config.yaml
n_layer: 10
d_model: 192
n_head: 9
n_kv_head: 9
head_dim: 32
d_mlp: 768
vocab_size: 4096
activation: "gelu"
norm: "rmsnorm"
norm_place: "pre"
norm_eps: 1e-05
positions: "rope"
rope_base: 1020.0
rope_fraction: 0.25
qk_norm: false
attn_scale: 0.177
bias: "none"
tie_embeddings: false
parallel_block: false
extras: ["gated attention", "an embedding shortcut", "capped logits"]
init: "trunc"
init_std_qkv: 0.0456
init_std_o: 0.0
init_std_up: 0.0456
init_std_down: 0.0
optimizer: "muon_variant"
lr: 0.00286
beta1: 0.93
weight_decay: 0.043
lr_head: 0.00534
grad_clip: 0.5
warmup_steps: 200
schedule: "cos"
final_lr_fraction: 0.1
batch_tokens: 16384
seq_len: 512
doc_mask: true
train_tokens: 132000000
steps: 8057
dataset: "wikipedia_en"
Each number is 128 + 24 x the weight over the matrix's rms, rounded and kept within 0 to 255. Layers, rows and columns count from 0.

# layer 5 MLP down (transposed), 768x192, rms 0.161, rows 657-692, columns 0-95
[[118  93 107 164 111  89 125 104 109 129 148 128 138 123 145 101 106 154 115  99 149 162  96 154 110 118 115 121 132 156 110 130  97 121 157  69  98 124 136 106 124 105 122 159 121 133  99 107 145 124 134 140 118 152 151 135 171 102 128 142 147 120 126 161 125 139  76  65  83 148 156 200 121 121 113 120 142 111 120 141 152 111 143  89 152 105 138 183 138 111  98 105 100 126 135 140]
 [142 101 144 138 115 123 106 137 158 113 115 126 142 116 175 123  97 135 130 106 154 130  84 104 148 150  91 169 116 152 112 110 134 120 177  91 152 121 109 130 148 118 152 115 157 123 122 117 136 110 128 115 118 156 170 157 117 116 119  98 166 120 156 182 108 123 139 203 121 121 167 144 129 116 145 139  82 129 104 125  86 129 107 141 125 142 105 163 142 134 102 113 123 121 121 126]
 [141 149 120 104 149 106 139 127  91 126 104 113 121 158 122 156 103 145 120 116 114 123 115 106 101 175 149 121 129 140 137 106 121 166 129 139  89 106 115 116 155 117 153 142 138 104 107 107 108 154 144 132 129 105 135 156  79 107 167 132 128 133  69 150 137 121 141 135 161 116 152 118 153 134  86 109 149  85 117 106  96 162 125 126 134 152 101 132  88 154 148 154 112 143 155 148]
 [139 119 138 143  80 138 109  80  86 114 122 145  90  69  89 173 144 106 176 162 116 112 156 156 149 128 145 155 159  76 148 121 129 132  99 110  97 130 115 148  86 161 124 128 132  94 103 126 170 118 137 148 176 151 155 136 112 109 154 133 115 140 140 116 112 131 117 162 151 126 159 140 125 134 143  93 160 119 145 162 112 131 123 119 107 141  89 119 117 126 134 119 149 151 166  74]
 [115 134 106 137  89 170 164 161 117 139 100 145 141 140 132 114 128  86 141 156 187 118 139 111  89 148 144 119 118 108 154 113 144  94  87 129 108 121 108 108  86  88 127 103 120 109 148 133  89 142 146  93 168 105 146 182 115 135 157 154 160 104 115 149 101 112 157 175 125 127 112 150 124 172 146  99 106 139 160  82 140 117 146 139 128 138 140 126 152 133 117 105  95 116 154 107]
 [ 72 134 114 127 155 154  85 110 109 145 156 166 151 122 142 119  94 161 104 130 112  95 140 120 140 127 174 101 119 165 114 148 116 166 147 138 163 181 121 143 132 131 127 129 150 141 113 144 152 180 127 100 109 114 164  75 148 100 153  98 128 138 146  94 137  83 101 117  87 136 146 108 116 155  87 132 105 141 111 110 113 145 141 108 111 165 132 128 171 110 139 115 108 137  98 123]
 [135 175 113 123  91  91  99 100  97  85  92 138 108  83 134 117 167 155 125 162 151 132 121 137  99 111 135 125 107 119 140 156 128 146 151 139  96 106 167 137 153 145 134  94 128 167 128 150 109 108 125 101 116 108 116 132 123 129 105 100 127 112 116 107 135  79 130 159 173 100 142  99  99  76 112 150 162 124 143 113 120 139 125 152 150 110 110 188 108 130 117 149 166 122 166 105]
 [162 119 118 137 108 137 123 129 107 133 135  98 135 125 172 119 122 136 146 132 153 129 126 135 135 108 150 160 157 111 116 135 125 159 135 148  94 163 103 130 132 115 152 149  94 158 127 123 157 117 134 116 161 140 108 136  59 119 112 101 119 139 148 122 123 149 145 137  74 117 161 122 147 166 109 120 123 189 128 119 104 132 138 143 112 131 128 122 135 138 162 125 115 132 148 181]
 [130 115  96 125 131 173  97 109  99 129 112 118 184 177 123 167 135 108 138 132 119 155  95 140 129 150 125 122 158  73 148 123 127 211 140 154  79 107 122 153 111 142 128 113 105 121 157 158 125 103 150 154 162 111 120 134  76 109 146 111 130 141 113 107 117 125 141 125 125 129 130 121 176 145 158 116 109 158 121 128 148 119 132 166 145  98 121 127  81 121 122 116  79 156 123 124]
 [148 121 122 106 154 121  83 125 145 142  99 141 131 133 145 128 114 104 165  98 137 126 112 137 187 152 135 108 125  96 111 127 154 137  90 108 100 132 163 130 121 141 138 106 157 102 137  98 156 146 139 118 139 144 142 179 119 132 132 150 142  94 141 109  96 135 125 160 128 101 122 109 118 104 142  87 117 150 114 163 117 131 170 140 126 146  92 111 141 140 149 122 127 126 140 156]
 [137  90 135 131  69 120  89 116  94 137 126 100 129  85 101 138 104 130 117  81 156 149 150 113 122 116 112 161 130 128 104 120 159 128 130 156 107 143 175 166 132 122 130 132 120 133 119 101 110 122 158 118 122 101 138 122 174 163 154 137 162 156 130 157 113  85  72 139  85 115 109 143 138 140 100 147 164 125  93  94 126 120  95 158  93 128 137 140 134 120 129 163 160 132 105 116]
 [143 115 110  92 140  96  45 118 138 149 150  95 135 151 117 131 130 149 103 177 122  75 164 149 142 112 129 155 155 121 103 161 112 122 164 124 127 135 161 154 157  83 106 101 133 152 123 126 146  81 151 130 118 110 131 125 121 108 102 132 146 123 149 108 117 117 135 158 127 116 124 138 136 155  93 135 113 146 112  90 139 181 138 142 141 127 152 156 122 106  95  87 164 144 166 117]
 [122  93 124 104  71 105 131 116 142 114 143 169 144 163 135 131 149 144 126  89 163 139 158 161 128 115 144 162 175 118 136 103 150 185 134 122 143 123 100 133 175  89 113 117 145  89 112 114 132 142 100 123  95 153 119  96 117 117  91 143 158 101 139 107 133 131 110 189 115 147 124  95 160 125 121 147 112 130 118 119  96 135 153  98 145 127  80 174 122 137 185 107 154 124 169 173]
 [147 114 130 124 132 118 100 118 127  86  99 155 115 151  79 138  87 106 127  90 167 115 123  91 148 156 133 158 141 103 118 149 119 153  90 132  99 158 145 135 130 131 152  85 116 157 125 139 141 145 132 136 126 117 185 110 127 131 144 146 151  94 115 118 125 145 129 129 151 122  93 147 116 108 150 122 129 150 172 103 145 120 117 157 105 137 140 125 153 150  87 128 107 162 118 118]
 [118 142 118 123 146 144 131 107 128 128 137 143 126 136 154 130 108 102 160 102 120 134 127 146 130 114  90 125 119  88 112 129 152 168 131 142 173 137 142 148 105 109 158 137 144 146 117 180 128 181 108 142 173 132 132 131 112 144 126 131 119 150 162 141 140 118 139 115 132 126 157 104 106 139 153  97 130 145 121 135 125 128  54 150 110  93 145 125 139 161 128 135 145 104 117  97]
 [138 114 114 155 139 164 115 126 104 110 107 167 109  83 166 100  92 129 129 125 142 163 159 130 123  94 102 155 150 114  96 148 123 134 164 119  99 123 154 148 117 148  95 148 122 127 130  79 121 113 144 152 175  87 145 125 108 117 121 177 138 112 120 100 155 123 165 127  92  98 103 111 127 116 139 117 135  83 181 166  97 112 132 104 135 162 121 133 103 158 105 143 144 117 123 124]
 [168 130 126 160 170 129 105 134 145 147 152 158 121 137 128 127 129 135 136 143 158 106  99 166 125  98 103  80 115  90 182 105 133 146 115  88 130 123 129 154 123 134  96  93 107 142 108  72 137  97 134 174 111 132  96 118 137 114 129 147 109 137 155 129 128 103 108 114 120 124 169 134 134 123 152 126 114 124 122  88 121 148  90 116 128 119 108  58 143 137 148 132 145 119  93 107]
 [107  90 116 159 139 148 122  91 122 115 131 113 151 144 156  87 122 160 103 155 126 182 150 113 122 152 167 111 166 130  97 137 121 115 123 128 125 131 107 116 115  93 138 122  99 125 154 138 118 113 142  82 136 149 121 122 133  39 150 148 125 146 142 148  98 140 154  86 116 193 130 142 154 145 136 145 141 109 113  96 153 154 148 115 107 127 146 126 113 115 114 126 142 178 133 130]
 [151 140 183 162 129 125 136 115 138 171 154 135 102 127 158 141 134 175 109 197 130 120  53 133 117  98 109 175 155 187 107 136 136 166 106 115 127  68 136 121 145 132 126 142 115 108  89  88 155  84  36 158 131 179 191  71 145 132 141 101 128 175  84 160 141 113 141 110  79 175 116 156 137 116  88  92  70 132 120 181 106 136  98 108  80 102 139 126 152 111  95 101 161 109 148  83]
 [134 124 109 172 134 144 137 128 122 156 120 188 108 147  95 135 151 146 180 118 145 129 141 131 119 125 117 129 106 119 146 168 124 126 147 145  60 159 125  95  59 179 100 148 148 143 112  81 139  71 176 160 125 132 147 128 173 149 125 170 133 157 167  86 115 113 132 118  90 120 138 124  89 106 135 122 133 137  97 122 171 128 160 103 124 140 140 119 107 121 158 139 137 163 144 136]
 [122 130 158 117 142 126 112  78 181  97 148 152 101 133 147 136 106 148 114 178 156 152 137 128 135 150 114 138 153  69 103 113 116 126 117 161 162 138 106 131 118 121 153 103 140 125  87 102  98 107 142 119  93 145  69 110 144 165 129 121 151 114 115 110 114 166  97 129 109 122 188 132 161 146 137 165 160 144 109 113 150 165 115 101 126 125 108  97 148 168  84 121  99 159 131 134]
 [130 129 141 137 130 137 135 123 139 155 117 110 130 116  91 103  94 136  95 155 111 132 113 141 143 125 180 105  97 101 144  99 111  73  81 151 107  75 117 121  99 142 102 115 128 137 140 127 117 113 131 100 157 133 138 133 115 151 102 140 115 100 122 145 119  87 118 115 132 144 115 108 139 153 107 117 162 178 140 124 116 163 140 151 144 114 127 131 137 127 143 144 151 136 121 118]
 [106 154 114 168 146 136 123 117 118 132 125 120 103 144 138 157  93 151 168 134 109 114 120  82  99 134  90 134 115  97 127 156 148 147 129 125  61 153 141 129 119 134 141 130 118 135 114 111  92 141  82 184 126 119 167 118 110 113 121 111 127  93 142 101 168 147 129 104 123 235 127  72 135 119 156 109 129 101 134 129 130  91  87 166 126  97 159 145  94 101 193 170 131 127 143  96]
 [146  88  99 103 129  86 155 147 100 144 146 126 115 121 168 132 135 123 119 113 119 154  90 144  84 132 152 145 118 111  76 119 137 129 119 154 174 165 173 140 111 123 180  85  96  98  82 143 140 115 104 125 152 105 129 114 140 102 111 138 117 150 127 124 139 148 140 114 144 168 119 126 119  52 116  75 139 122 108 161 159 111 134 102 153 123 112 132 168 114 144 136 161 144 128 107]
 [105 159 175  85 134  99 140 135 136 166 145 160 117 133 153 148 126 170 132 125 153 127 109 100 113 132 141  90 118 136 101 134 134 118 131 187 147 146 151 108 115  64 145 140 125 143 135 112 107 120 145 140 152 143 164 105 142 137 126 148 134 109 173 113  95 163 107 115 139 104 112 157 117 137 153 132 138  74 171 140 130  93 134 125 147 135 186 139 148 142 147 149 107 107 132 145]
 [121 201  97 122  68 138 137 108 163  83 122 110 163 149 111 151  93 127 108  95  96 148 148 103 122 141 122 136 122 124 142 141 123 186 128 133  92 130 122 118 105 125 154  80  94 153 145 114 131 134 108 154 110 131 145 135 167 158 105 145 165 107 150 143 181  83 152 158 134 168 155 133 130 164 102 111 107 120  88 178 186 118 158 132 112 135 134 142 173  95 113  94 119 139 153 111]
 [148 112 133  80 128  91 124 112 113 128 128 122 128 119 106 105  98 138 122 139 111 135 152  95 176 188 136  88 118 120 161 122 124  87 154 151 147 135 142 155 133 103 166 106  90 148 103 104 138 122 144 131 109 117  99  99 144 116  87 107 107 160 156 123 165 141 142 125 107 113 126 154 116 111 109 151 149 114  99 114 140 138 189 155 127 144 135 125 129 113 174 163 136 117 128 103]
 [125 106 132 130 142 106  64 156 165 148 151 126 106 174  85 111 163 143 141 165 178 147 143 124 120 136 112 129 161 104 149  71  88 133 133 142 117 168 121 123 150 138 104 140  94 134  97 113  80 165 119 128 142 101 105 139 129 110 168 113 169 150 176 116 127 106 126 140 118  84 124  80 146 118  85 114 142  72 123 149 141 145 160 139 124 106 107 139 104 137 129 143  67 159 122 145]
 [126  82 134 105 147 147 141 122 102 108 136 124 136 102 128 128  99 138 138 106 123 159 137  98 180 101 162 124 111 111 138 120 130 117  93 124 133 156 144 140 100 122  94 144 116 114  97 111  98 130 136 129 124 137 102 119 116  88 163 114 131 127 111 122 139 120 155 127 168 137 165 138 131 128 104 136 157 136  83 110 165 132 110 102 168  94 126 138  87 144 133 130 152 126 176  99]
 [136 133 141 102 106 106 155 173 148 104 102  78 167 125 133 134 149 115 108 126 141  99 109 138  99 109 117 118 111  94  98 123 121 145 114 145 142 145 162 150 126 120 169 125 120 106 141 177 110 138 128 174  96 152 118 131 123 154 132 157 103 123 149 154 148 141 112 134 150  99 119 153 138  92 127 100 132 115 112  99 140 124 132 133 169 104 170 146 131 123 108 154 137 106 105 110]
 [128 133 168 131 137 117 149 141 143 134 130 104  72 149  84 131 140 159 152 115 125  50  79 161 152 119 142 102  94 100 108 107 142  97 104 123 117  84 145 156  86 117 143 118 187 158 138  97 131 102 176 129 106 132 129 129 142 130  90 140 144 119 142 115 157 154 167 135  81  92 137 132 120 111  62 131 150 109 148 135  91 147 171 142  72 120 121 136 135 139 147 120 135 156 133 101]
 [137 149 122 163 127 143 126  73 109 169  78 103  95 116  88 134  72  95 142 115 142  70 155 127 155 113 133 160 155 133 118 149 173 117 111 137 103 120 141 154 130 125 129 117 117 132 133  61 112 117 102  83 161 124 124 159 116 113 123 131 149 127 103 137 130 138 112 136  80 162 128 117 132  92 104 108  93 168 131 123 129 133 151 124 152 122 133 136 110 127 109 147  98 143 120 128]
 [121 109 175 159 161 134 129 159 148 139 154 169  83 123 147  78 122 128 127 123 116 111 140 148 114 110 115 119 161 113 122 181 140 147  93 123  98 118 153 107 111 162 119 136 150 133 148  63 108 140 138 144 170 118 131 108 138 145 129  80 138 132 130 152 148 170 131  87 120 118 151 118  99 164  59 144 140 125 142 153 109 149 158 139 136 122 108 165 138 150 186 129 137 182 147 132]
 [135 132 147 112 155 117 205 162 104 122 105 116 147 108 132 174 128 133  80  89 131 116  97 120 105 157 170 107 105 144 162 159 126 118  81 118 117 143  97 142 168 129 132 130 171 106 140 143 130 138 105 144 103 124 137 130 143  83 147 146 128 103  89 148 168 139 152 139 123 131  85 121 171 121 108 112 153 122 136 131 123  62 123 136 161 126 137  95 147 166  94 123 145 124 154 111]
 [137 115 129 133 112 124 113 159 134 123 180 143  74 103 162 109 123 122  99 118 127 113  93 105 147 161 136 106 143 133 154 173 116 172 109 131 145 180 110 111 146 116 154  93 136 167  97 163 157 106 177 154 107 124 125 110 131 131 164 137 129 154 169 117 160 150  99 183  99 152 148 135 120 174  81 163 139 106 145 160 111 121 149 123 113 122 105 160 177 117 119 153 166 108 135 146]
 [132 147 142 156 140  67 132 151 130 105 122 118 119  64 151 155 162  83 131 155 167 136 119 147 137 123  91 121  87  80 115 126  75 103  91 107 116 146  83 115 104  69 116 128 131 163 139 131  45 117  85 141 129 103 185  97 132 137 156 141 106 168 109 114  76 151  97 138 142 116 138 122 141 127 132 156 130  96  96 137 132 156 137  78 160 114 123 200 129 113 122 144 159 140 148 136]]
# layer 5 MLP up, 768x192, rms 0.151, rows 658-693, columns 0-95
[[ 94 109 139 161 117  89 138 163 117 137  81  87 116 121 130 163 139 128 140  80 154 200 161  94 121 107 151 148 158 158 123  80 154 160 135 179 153 134 100 124 127 157 156 123 181 138 110 119 113 129 108  99 147  93 148 118 137 173 115 116 176 123 131 159 106 132 128 107 107 124  87 146 115 144 122 110 127 135 139 119 136 146 127 120 149 135 131 115 170 118 112 134 106 145 108 135]
 [140 142 120 169 141 105  89  77 128 121 134 139 141 150 120 112 148 105 140 105 108 124 161 106 143 143 122 102 155 177 102 104 112 152 133 119 139 130 123 143 112  98  95 135 163 135 109 130  95 119 122 103 107 144 158 121 118 141 100 117 135 108 195 107 135 114 147 124 120 108 163 114 148 110 189 176 123  97 106 105 114 111 126 103 149  61 156  96 153 109 164  72 112 132 154 121]
 [130 145 139 114 123 141  93 142 135 128 153 100 163 153 131  97  85 166 113 129 114 154 140 108 121 154 122 161  74 136 107 135  91 122 170 110 128 115 149 117 103 113 132 155 134 132 132 156 132 158  98 127 137 185 116 125 145 157 135 148 126  79 117 123 119  91 138 111 117 140 109 129 114 151 128  86 104 166 125 127 100 122 113 124 102 109 106 128 165 146 137 164 104  94 152 131]
 [172 124 142  96 140 118 125 116 160  99 158 123 112 177 103 115 186 145 146 122 107 144 120 164 152 150 121 145  93 118 136 145 107 108 125 133 133 143 150 130 128 145 159 143 156 154 115 184 138 104 136 168 132 135 139 119 140 186 165 145 119 129  98 131 117 141 132 119 125 143  87 145 130 111 129 128 120 124 147 119 114 136 121 122 105 135 143 133 138 136 172 163 107 123 111 101]
 [157 143 116 136 134 134 133 110  95 167 133 120 134 121 152 101 123 131 103 137 171 142 137 134 108 118 159  92 118 111 152 130 189 129 156 129 138 132 146 122 131  99 113  96 165  76 174 117 133 103 124 131 141 114 151 107 143 145 127 113  97 122 132 159  90 136 136 109 147  94 165 114 117 151  99 102 153  84 111 121 139 150 133 131 139 134 165 143 122 110 147 134 113 114 118 114]
 [111  89 103 108 165 143 142 183 139 132 157 110 118 129 108 142 177 145 147  64 152 138 155 139 149 143 147 114 133 130 152 140 113  97 145 133  99 135  90 108 126  95  95 149 146 133  95 121 146 153 147 163 120 166 145 167 113 138 194 161 131 119 112 143 136 135 142 125  99 114 109 156 161 122 146 158 111 153 171 120  71 128 116 112  91 115 152 110 137 139 145 148  99  77  75 119]
 [152 163 121 156 150 131 163 140 147 147 100 141 124 133  94 141 115 157 130 156 124 138 147 111 121 171 144 142 130 137  90 113 140 157 116  98 102 134 102  90 152 126 135 129 151 109  98 159 139  86 121 142  90 147 107 122 113 145 110 127 128 160 110 112 128 133 135 166 169  88 100 103  93 103 147 118 140  99 125 170 167 119 107  89 121 140 174 152  96 140 152 126  85 165 112 117]
 [113 133  78 136 118 177 123 131 128 145 121 101 145 116 165 120 126  96 103 168 121 143 154  96 155 125 143 131 170 193 109 142 115 131 136  98 184 144 140 123 133 133 111 117 139 142  97  91 131 158 147  93  77 171 170  87 159 147 127 124 121 171 132 106 115  99 105 184 106 104  96 169  61 113 129 173 100 115 123 132 109 165 117 101 134 118 105 149 176 119 145 164 112 147 136 134]
 [124 134 131 122  93 134 152 134 127 137 118  81 148 135 131 119 145 139  96 112 104 180 105 140 119 125 152 113 111 120 119 115 111 120 109 138  96  99 136 121 162 118 117 115 146 166 129 165 124 106 116 108 109  75 161 146 167 157 159 106 100 171 140 153 102 155 145 118 127 133  95 164 145 107  74 138 126 127 139  58 149 117 158 132 136 149 127 175 147 118 148 177 115 130  73 119]
 [156 141 162 100 171 103 126 135 167 149 142 161 175 102 143 102 129  96 124 145 113 102 124 137  99 105 100 116 120 157 134 162 145 134 139 127 117 123 102 166  83 148 128 170 131 143 116 149 163 136 101 132 141  80 126 115 102 144 133 143 138 102  90 143  94 138 112 149 108 107 167 135 112 124  99 151 120 126 113 132 130 119 106 111  84 133 139 144 109 138 126 120 126 157 149 121]
 [105 145 129 169 103 140 120 110 171 110 109 103 165 119 162 117 158 157 139 158  87 142 148  87 109 135 150 147 117 147  64  97 138 165 156 126 151 119 139 122  97 101 131 119 159 109 137 150 105 133 111 144 130 133 146 153 225 148 101 101 125 134 128 147 151 150 133 137 134 159  82 132 131 123 130 139 144 167 152  90 102  91  88 124 160 170 162  92 127  93 136 160 143 166  93 117]
 [123 155 138 158 132 120 136 106 123  80 104 123 143 115  94 124 122 146 121  84 130 110 123  72 108 117 162 112 142 108 107 106 153  99 136 103 138 119 187 153 103 111 137 120 168 109 134 119 158 185 110 136 129 126 116  95 162 100 143 116 104 103 117 144 155 133 134 136 126  94 111 115 109 165 154 127 113 144 142 104  89 133 142 119 121 147 124 118 132 140 117 157  93 144 136  78]
 [108 100 172 109 117 183 163 139 105 134 122  50 113 177 116 115 141 122 140 166  97 121 118 143 133 118 171 148  89 118 154 143 117 130 118 123 142 149 138 175 151 132 157 116  87  78 145 130 127 113 114 156 109 144 122 141 109 136 158 133 166 163 130 164 139  93 133  84 102 135 176 196 114 131 112 125 147 168 132 123 106 103 140 146 120 130 137  80 116 104 114 147 105 153 138 109]
 [103 140 152  89  98 149 111 126 124 104 163 144 187  92 115 131 145 186  97 111  78  67 102 116  93 128 136 144 138  91  91 121 104 119 143 147 126 121 147  94 123 135 116  93  97 132 146 137 125 104 137 102 142 107 119 126 154 155 139 121 123 141 133 177 103 112 156 165 144 144 152 103 153  93 144 162 119 108 117 125 113 155 149  96 148 138 146 150 108 126 123 127 124 125 119 139]
 [173 134 126  77 118 137 115 151 143 175 127 151 174 128 100  92 137 102 151 102 135 125 119  81 118 126 164 121  81 105 122 121 152 113 157 114 178  99  85 121 124 126 113 126 135 119 134 140  90 162 113 155 132 113 110 139  89 126 101 145 147 115 116 126 113  93  96 162 134 127 138 100 172 109 107 117 110 156  97  91 144 131 151 107 127 104 109 100 127 162 112 145 119 179 105  86]
 [143 111  92  79 164 133 154 124 139 177 142 153 129 119 137  95 146 125 151 137 162  97 192 161 134 103 103 131 133 119 102 144 138 139 134 119 130 114 135 161 124 152 129 130 137 111 135 110 136 133  82 115 124 174 161 115  78 170 121  98 132 118  93 146 126 146 192 138 158 122 146 178  95 130  86 126 124 125 122 109 143 125 150 117  99 131 109  95 105 164 111 129 112 125 142 141]
 [152 171 172  97 114 128 139 135 127 142 138 138 101 131 118 152 132  97 138  99 123  95 105 100 125 133  96 109 115 120 139 135 131 142 130 104 143 120 124 145 109 155 142 137 133 121 119  93 129 113 134 162 126 128 143 151 121 168 117 146 146 128 139 113 152 101 122 141 115  93 121 144 120 112 118 127 135 146 107 137  92 123 132 136 132 148 117 124 130 144 144 115 139 104 102 145]
 [147 118 141 120 103 121 147  98 105  91 166 136  76 151 135 134 168 150  84 178 174 134  91  51  69 110  82 160 128 151 112 102 118 146  64  86 111  97 115 156 102 133 120 120 153 157 113  94 160  89  87 175 158 130 176  91 164 137 186 119 138 146  89 106 126  71 142 120  80 122  99 151 174 151 143 127  74 106  76 148 124 186 159  99 104 154 140 125 179 130  55 124 180  93 162  98]
 [123 124 123 109 145 107 132 147 120 136 156 123 145 148  98 108 125 105  89 178 138 133 165 134 118 120 114 163 122  98  93 145  76 140 100 120 151 103 110 110 129 138 140 103 136 106 160  94 125 111 124  86 128 161 149 198 111 158 119 102  95 140 127 153 105 104 125 129 120 139 106 126 145 124 146 149 136 135 138 102 122 108  85 138 133 153 144 127 126 143 124 132 117 137 138 150]
 [135 115 140 147 139 130 162  64 110 102 135  99 116 133  91 130 149 127 107  99 121 122 135 100 124 159 113  87 125  79 151 127 139 139 133 104 148  94 132 172 104  87 106 125 132 117 118 178 187  74 157 128 110 100 141 147 134 145 145 114  88 116  92 152 130 114 134 153  83 110 140 108 118  88 176 131 135 127 105 116 122 151 153 123 103 130 154 130 122 112 110  54 155 133 104 128]
 [128 146 111 112 149  97 143 115 154 157 122 107 117 125 137 144 134 119 140 112 123 127 144  80  99 141 122  75 152 108 120 112 125  96 163 155 101 157 162 158 164 133 158 132 165 130 120 134 136 102 139 147 104 101 115 155 113 161 154 121  89 110  95  97 149 113  99 156 113 119 152 145 134 164 183 125 150 171  74 109 114 115 116 111 152 105 148 150 122 147  69 120 149 110 144  84]
 [122 154 131 143 147 107  74 144 157 145 128  79  76 124 160 141 129 101 121 145 127 141 140  98 123 100 125 112 151  95 127 110 190 145 144 110  80 113 134  99 156 141 103 119 169 118 103 125 138 114  77 147 134 140 158 136 130 111 154 134 141 141 122  87 107 167 132 119 158 166 124 124 130 124 170 108 129  94 126 116 102 175 115 108 142 170 168 132 110 171 184 125 144 110 128 131]
 [113 183 133 142 141 107 139 163 151 136 125 111 142 114 135 133 133 129 149 169 143 148 107 129 140 137 102 133 138 107 128 105 133 159 138 159 118 108 134 127  85 100 115 127 112 122 157 118 148 128 140 166 132 170 137 118 109  94 129 132 137 111 137 127 139 145 109 122 107 133 134  72 151 144 198 167  83  91 163 114 137 111 124 125 143 133 117 154 113 157 160 120 140 130 163 148]
 [152 131 153 117 132 143 117  94 140 102  84  78 139 146 163  99 154 133 127 163 131 148 143 135 144  93 135 146 173 148 149 162 127 128 146 143 120  93 162 109 129 132 120 153 123  80 150 169 116 157 154 140 145 119 157 136  82 128  91 109 138 125 110 128 157 150 143 126 114 148 118  99  41 143 140 146 153 132 123 131  88 179 157 103 127  77 102 139 132 151 116 110 132 124 109  96]
 [164 109 138  70 103 137  94 131 174 135 165 112 108 160 113 164 146 144 133 118 144  93 112 173  83 101 167 112  97 121 121 110 114 156 170 135 125  94 120  78 178 131 162 130 146 104 147 130 122 115 115 145 107 120 140 130 152 129 122 131 119 110 138 142 174 119  89 109 159 137 141 114 153 130 133 147 155 143 137 118 149 104 104 115 158 113 134 133 168 125 107  85 120 167 161 120]
 [106 123 126  87 116 107 108  82 131 110 108 126 146 146 139 143 138 121 129 181 136 149 120 128 126  89 129 131  93 138 157  73 148  38 123 145 149 135  77  63 161 113 131 123 142 101 123 150 135 117 124 172 154 119 135 170 135 132 134 130 131 115 103 138 143 143 109  77 142 131 124 153 103 104 126 130 148 101 148  91 105 118 131 127 105 145 163 134 124 135  84 139 137  85  95 120]
 [140  71 133 112 132 142  99 118 126 109 144 146 107 120  76  94 124  92 138 144 108 149 122 178 171 112 113 136 139 167 138  79 122 124 145 129 101 130 116 122 147 142  96  99 134 107 123 120 170 123 159 140 121 152 146 132 144 104  95 108  86 145 113 125 123 113 136 110 157  96 108  91 152 142 132 155 135 135 123 133 113 152 161  74 139 176 130 122 142 128 113 100 147 120 128 120]
 [160 142 107  91 129 140 109 129  94 118 137 145 162 126 165 192 133 145 115 141 114 162 158 132 127  90 156 139 141 112 178 181 128 138 197 172 123  99 156 118 132 134  78 132 138 144 166 114  89 145  96 114 157 114 109  91 141 168 113 132 149 143 132 125 108 119 143  71 148 139 146 134 125 158 115 156 135 134 127  90  98 123 134 153 130 111 154 128 134 130 135 141 103 142 128 144]
 [143 139 134 123 157 152 148 134 157  92 112 107 115  97 117 145 131  98 167 128 151 115 154 137 114 117 112 160 146 142 109 117 123  92 156 145 149 140 128 110  56 114 171 128 116  96 135 102 119 141 119 133 106 113 117  82 123 121 125 101 145  89 131 119 135 102  88 132 160 117 137 142  92 105 143 120 154 106  98 141 130 111 151 127 122 143 129 120 169 102 118 120  73 100 126 107]
 [144 140 129 129 141  91  55 119 144 111 108 102  63 102  93 154 144  85 143 161 179 179 144 144 144  79 112 128 132 114 107 123 148  94 131 116 153 125  99  79 152 103 136 113 113 136 139 138 122 101 104 134 155 104 150 114 100 146 118 137 152 113  88  66 144 141 155 117 138 104 116 109 176 121 156 156 119 110 126 129  99 145  99 111  94 175  83 128 138 132  97 126 179 180 148  98]
 [124 125 134  76 128 104 132 164 126 168 131  87 101  91  85  79 164  77 163 145 122 123 166 121 120 128 153  73 127 124 102 139  87 153 152 138 144  87 109 118 169 143 110 138 111 162 193 168 127 121 135  95 132 111  99 159 149 185 105 143 103 163 138 139 123 159 129 139 130 149 158 136 140 100 127 123  63 104 103  67 143 138 182 138 139 122 163 110 128 151 142 157  99 108 108 128]
 [ 77 143 117 162 151  83 100  85 101 139  69 122 144 135 124 103 114 144 139  89 117  77 121  86 155 114  93 140 148 141 121 115 140 126 145  91 103 146 148 100 140  96 142 163  93 133 154 127 117 154 140 122 127 111 136 120 130 121 169 100 142 125 112 111 113 137 139 109 142 136 143 116 121 120 163 111 126 122 143 111 113 100 109 134  82 109 135  96  89 145  76 121 102 113 134 166]
 [151  75 132 130 139 158 113 123 103 154 120  74 120 121 134 137 103 151 128 138 140 132 149 147 137 152 119 142 101 163 115  74 127 136 184 113 107 128 131 101  78 122 150  93 119 136 120 107 104 108 170 131 141 148 151 141 124 136 160 122 154 101 103 117 153  96 107 117  59 125 135 145  98 120 141 153 100 151 131 156 140 170 124  94  88  74 146 148 125  98 146 107 107  77 130 116]
 [142 157  83 120 171 113 148 102  99 129 110 148  99  81 112  99  71 116  91 107 147 189 118 163  85 115 149 118 143 138 144 116  79  73 138 141 177 143  86 119 114  89 142 180 147 147 137  96 162 124 145  80 176 167 140 146 133 166 147 146 150 102 136 114 170 158 131 131 154 135 124 148 135 123 144 137 135 113 152 122 142  96 153 163 119 149 128 183 133 137 116 107  61 117 128 131]
 [ 92 143 130 101 137 178 110 145 158 108 149 149 114  87  77 163 140 146 149 134 150  76 156 118 115  83 156 129 153 115 126 140 108 173 134 116 123 124 135 107 185 125 111 119 132  84 107 114 136 151 126 137 108 158  89 137 147 132 126 166 131  60 111 119 132 166 121 143 126 139 133 128 128 141 163 170 155 127 154 106 133 132 143 173 153 184 102 131 135 140  98 128 127 124 158 114]
 [115 168 169 126 158 139 162 122  82 169 131 165 119 141  72 140 150 118 148 155  74 111 126 106 113 117 136 125 129 115 127  79 117 107 131 114 141 135 160 137 129 126 130 139  96 168 112  87 130 128 133 133 141 113 160 119 179 132 124 108 165 133 139 152  99 152 141 130 142 131  65  97 129 164 128 154  88  77 132 136 131 129  96 104 124 141 110 133 157 157 123 128 129 187 111  60]]